{"n_layer": 16, "d_model": 128, "n_head": 4, "n_kv_head": 4, "head_dim": 32, "d_mlp": 512, "vocab_size": 4096, "activation": "squared_relu", "norm": "layernorm", "norm_place": "pre", "norm_eps": 1e-05, "positions": "rope", "rope_base": 1020.0, "rope_fraction": 0.5, "qk_norm": true, "attn_scale": 0.184, "bias": "none", "tie_embeddings": false, "parallel_block": false, "extras": ["some layers without positions", "local attention windows", "shifted keys", "gated attention", "exclusive self-attention", "capped logits"], "init": "uniform", "init_std_qkv": 0.0337, "init_std_o": 0.00595, "init_std_up": 0.0337, "init_std_down": 0.00298, "optimizer": "muon", "lr": 0.00969, "lr_mult_qkv": 0.5, "lr_mult_o": 2.0, "beta1": 0.93, "lr_head": 0.00774, "warmup_steps": 0, "schedule": "wsd", "decay_fraction": 1.0, "decay_shape": "sqrt", "final_lr_fraction": 0.05, "batch_tokens": 16384, "seq_len": 2048, "doc_mask": true, "train_tokens": 171300000, "steps": 10456, "dataset": "wikipedia_en"}
Each number is 500 + 25 x the weight over its row's rms, rounded and kept within 0 to 999. Layers, rows and columns count from 0. Numbers have three digits each. The size before them is the row's rms in percent of the matrix's.

# layer 12 attention output, 128x128, rms 0.323, rows 0-42, columns 0-63
099:496469482519511482485523506512498528524469525507508486494501479490444520466523512492464529463486484488497480494490485502514513471520506510481481491487488519516474459476533460520455454557509474
096:503501497494513479516478506471521493494510512518533529472527484501461479515502507478528469511539545502478506463508492522463522494477506468519500494504468491536517491515525533516472534515556483
096:519512482524511502507486508523498515540499489479490532519496516522483521518520525524484499556534494514477535499501461514477499496492495512462474500528487518518474517516465509541446522516520513
097:494498509514481466494490508490438465485459462511554487491485501486492538534502495498480548463511484431514483507437477519484492480505491489527485527472504530485522508482498494504447473522473469
099:511482511519483505471516515497510494511518472546475506501484487521506512455494517505522513467498484514484509462541502466520506491474485506516463511522472482448518495498506529438551546498534501
106:512511520479446519470479537485483483506556461522470512487529527497512478482498517521486493542543503473461550512481484485483536495514486477475457525505515506469492483488505493519490498506483501
109:473486493505513504503543527482507519486520489502494525484520526520534497464497497509456463492488479511476463508515465516491467500489491565508460524484503461467484542507506455544493512545509507
104:502529538496483467511493490497489488520525489487477466467519506521467509484523521491471490506485501518551482498500534496522495515497532498528467457488502479475456511576516559496519487499488513
105:493517507484509472522478502496523514472482491511550517500495484500508514483518449508516512509510510463503462500478506504472501497455513503533488466525474521488470513515522530489485514446493490
097:509506521472514463510518495540472455542533479476494488491508475457483512468468495491500467494497492516518492536506487515529498526515541456503484508509481517511538467483496493464486489520439517
089:530512482480507496510508534504518488468510528510497499524493496496501497535513529476490482494503532463455508508566510561486506504494476516517454537527548484489476504482498500483520503494478445
106:474477516493516537474538499458506503490521488512466536501530480504505475493490491465510491520491506469522514527534485504485492561488479530479482548510476484507450482513474506553518488494494465
121:518498516484493513509483510497522518477506496508481521466511493506513491507487484501504521493474568507516512504479453499508512520475501540500518477498510526502460525534505540470510482487452488
092:520499514550495511528498467471478466530455480492454505486477511477437464520507482534493514472517513492509490471505447518523503484523524479492556495492446525521493533535521510485493497483517517
103:505523494531495498493495486497474504509541480498466513491495499513526501490510484501511476511496513449533494524496499452505527527549457527487508540526518522531478456501528535500466523467483520
109:489513490514469492501473480515485463490469497511515498487484445472485498459475524478447545481495506549494534471481517543500499464504494487522470514508454525494489464469492531515486492557504480
094:494487501532509483485521509495476534510491492534489471480521494507513484535489484510486508481510546450509535524523530519465489510487536519505526446518539494487547481440546512526477493492460465
095:502532475497507487442494487525480494538506495468515499465509491533502480497500502509488530497491498530529456480501492504492490539424508521489523505482467504512509425505508496503498515508516434
110:499516507472475494485504521480498514454475494483506478490514500539505468476511534513513515486506520497496503492493492521468521465523444492545507487474460562488449457453467485496529506514500530
113:491518486468469505510503516475522485498464488493477496500526519516486483472494508503496496521499441504482534462532479541488511493479495526467541472480492497472517538502470496475519438443517499
098:467514518496509514541508508479503465518504485498510469485498522467479507485511539522491508517502466519495462521526520487528509453479469499492450447536523468511523527474499476537537541520487526
094:509499535485509519521468479504468494477505510525452508510510481535518477486474506530455483520482448535529502482527578516479525518513518521524522562483544519507472452486506489529481479478496486
099:508487502493515491472525494540492475484494517496517490492469517503502518496509516522499495486487530479513467520509464486508457511477491473543503536521498505508514540519484460463523474447528455
102:481515501469488509503527503507491505528470534500501492457504504513489500522511518493512513499485501527507505485447516469429478475499514451515473522498528494435507438506490463492497476500487460
116:471484491518533535520500492500495508474491530472495494491504469484472512532499487523508506485513478481519499492476548478479513473493494495488519531489575497450552531533517518489501538490530470
083:500540492484478486515497481493489472500524445526511515519527505453511531513486494490496514473472533487516499483503483529515515478495530444479496448467533513514553469467541521485513505470508475
118:509491509502484476462523501471495502502499489536484518506546501490495479495539482500498510536504497507496532490454490458515505467461513491460491549546521456528525456490477481510494470506482545
094:524495500479497534495488467532513478507442500509485540495514521512516510501475511498561500502512499506475450538486471491516504450508507506499500465483503476482490548466521454480486486463520525
108:482476489528510484499514509500490528477475509478512511510502494490479532481528528508529469532486499500551544477515500526513470555504511512540460518470498461491504544528449532447455485477469520
089:464479498488490477533502459521497505534507503464462505481479503468509473525519502484526551516513468459513507524524501502528469489490462522537473496457512516500509481480505516514520497508529530
088:474478485499508505546531529501533458499509463489490518512499493504503487501521483489491493495505544511499528498483480428509469511487493530518445491507543510562505478493508500555488510477449495
104:498496505527526526508504503466519482522518463493489499503546478518520523494492513515489468502509470516536501555450497500484484532500516463481498483509492478502507476489539492505515462569510536
100:496499503491482486486482525490516513502491509489521520497490500482471521498480483520441531499520489483554470500468505490507519520488512510432502496463537508506533538507481558502494546565479505
099:516474467503505510471505539508505467505490516499485522480500501538515465481516525486513507489507462484452477511532490528510480503481500493477514474488464512514494561521485502479509514508524544
101:504495487500483489520492470499477515476477515490538469495495482505473502459523497503463498523508521485446483530438516496497499519501476501541543528496485496513551511549525564451523508527495486
097:531485530518506495501471519512529510477476493512482498515494506519475554499494500499507489501519517538450521496533503453488508521461510506497474513462482559538570495495507489501507499511510494
099:522495518473506520506508553511516510518506553519491489573479522511517548529484504482538511480492536463513523510469500522561482522496535493531482519527463486505510510464526488461491518541562536
120:492509514519493500454490499495507488515515491503512485496523501517506495518504487544523525500487461516514549464522500520528429511490457458506520467535541498526484523491464502512488469506530538
103:536477518490537479524492473496499489501484491495512518427476489483537523529536500464475494472510460472453469512512527488454481506524503522478500489474508498526508489497476526517515501466500495
091:512491532528472496515518514533516507495470539493517519512516495449490515497500481477504462498494564501479511515493472484502482493497466471519488489519537493511537518478480465477480523476523537
095:511503519508486505464465490497498456530507517479521499501525507520506517531500498489520531487499506438531503493511519492512504452507526469517531504473443502527503489462495527530465501517539496
100:522525508467506494496512501492468504512504497472516490501508512503509484495507525497557545520449525516492500493530523466509488461509500471494577498483521481479443529504486443531541517526454467
097:477496447459498508511467522531525510512513501484479484502507494502499510486501464495525506463499510483526503452524473473472510493524471538466522536526519498480471469466491505558528499506509499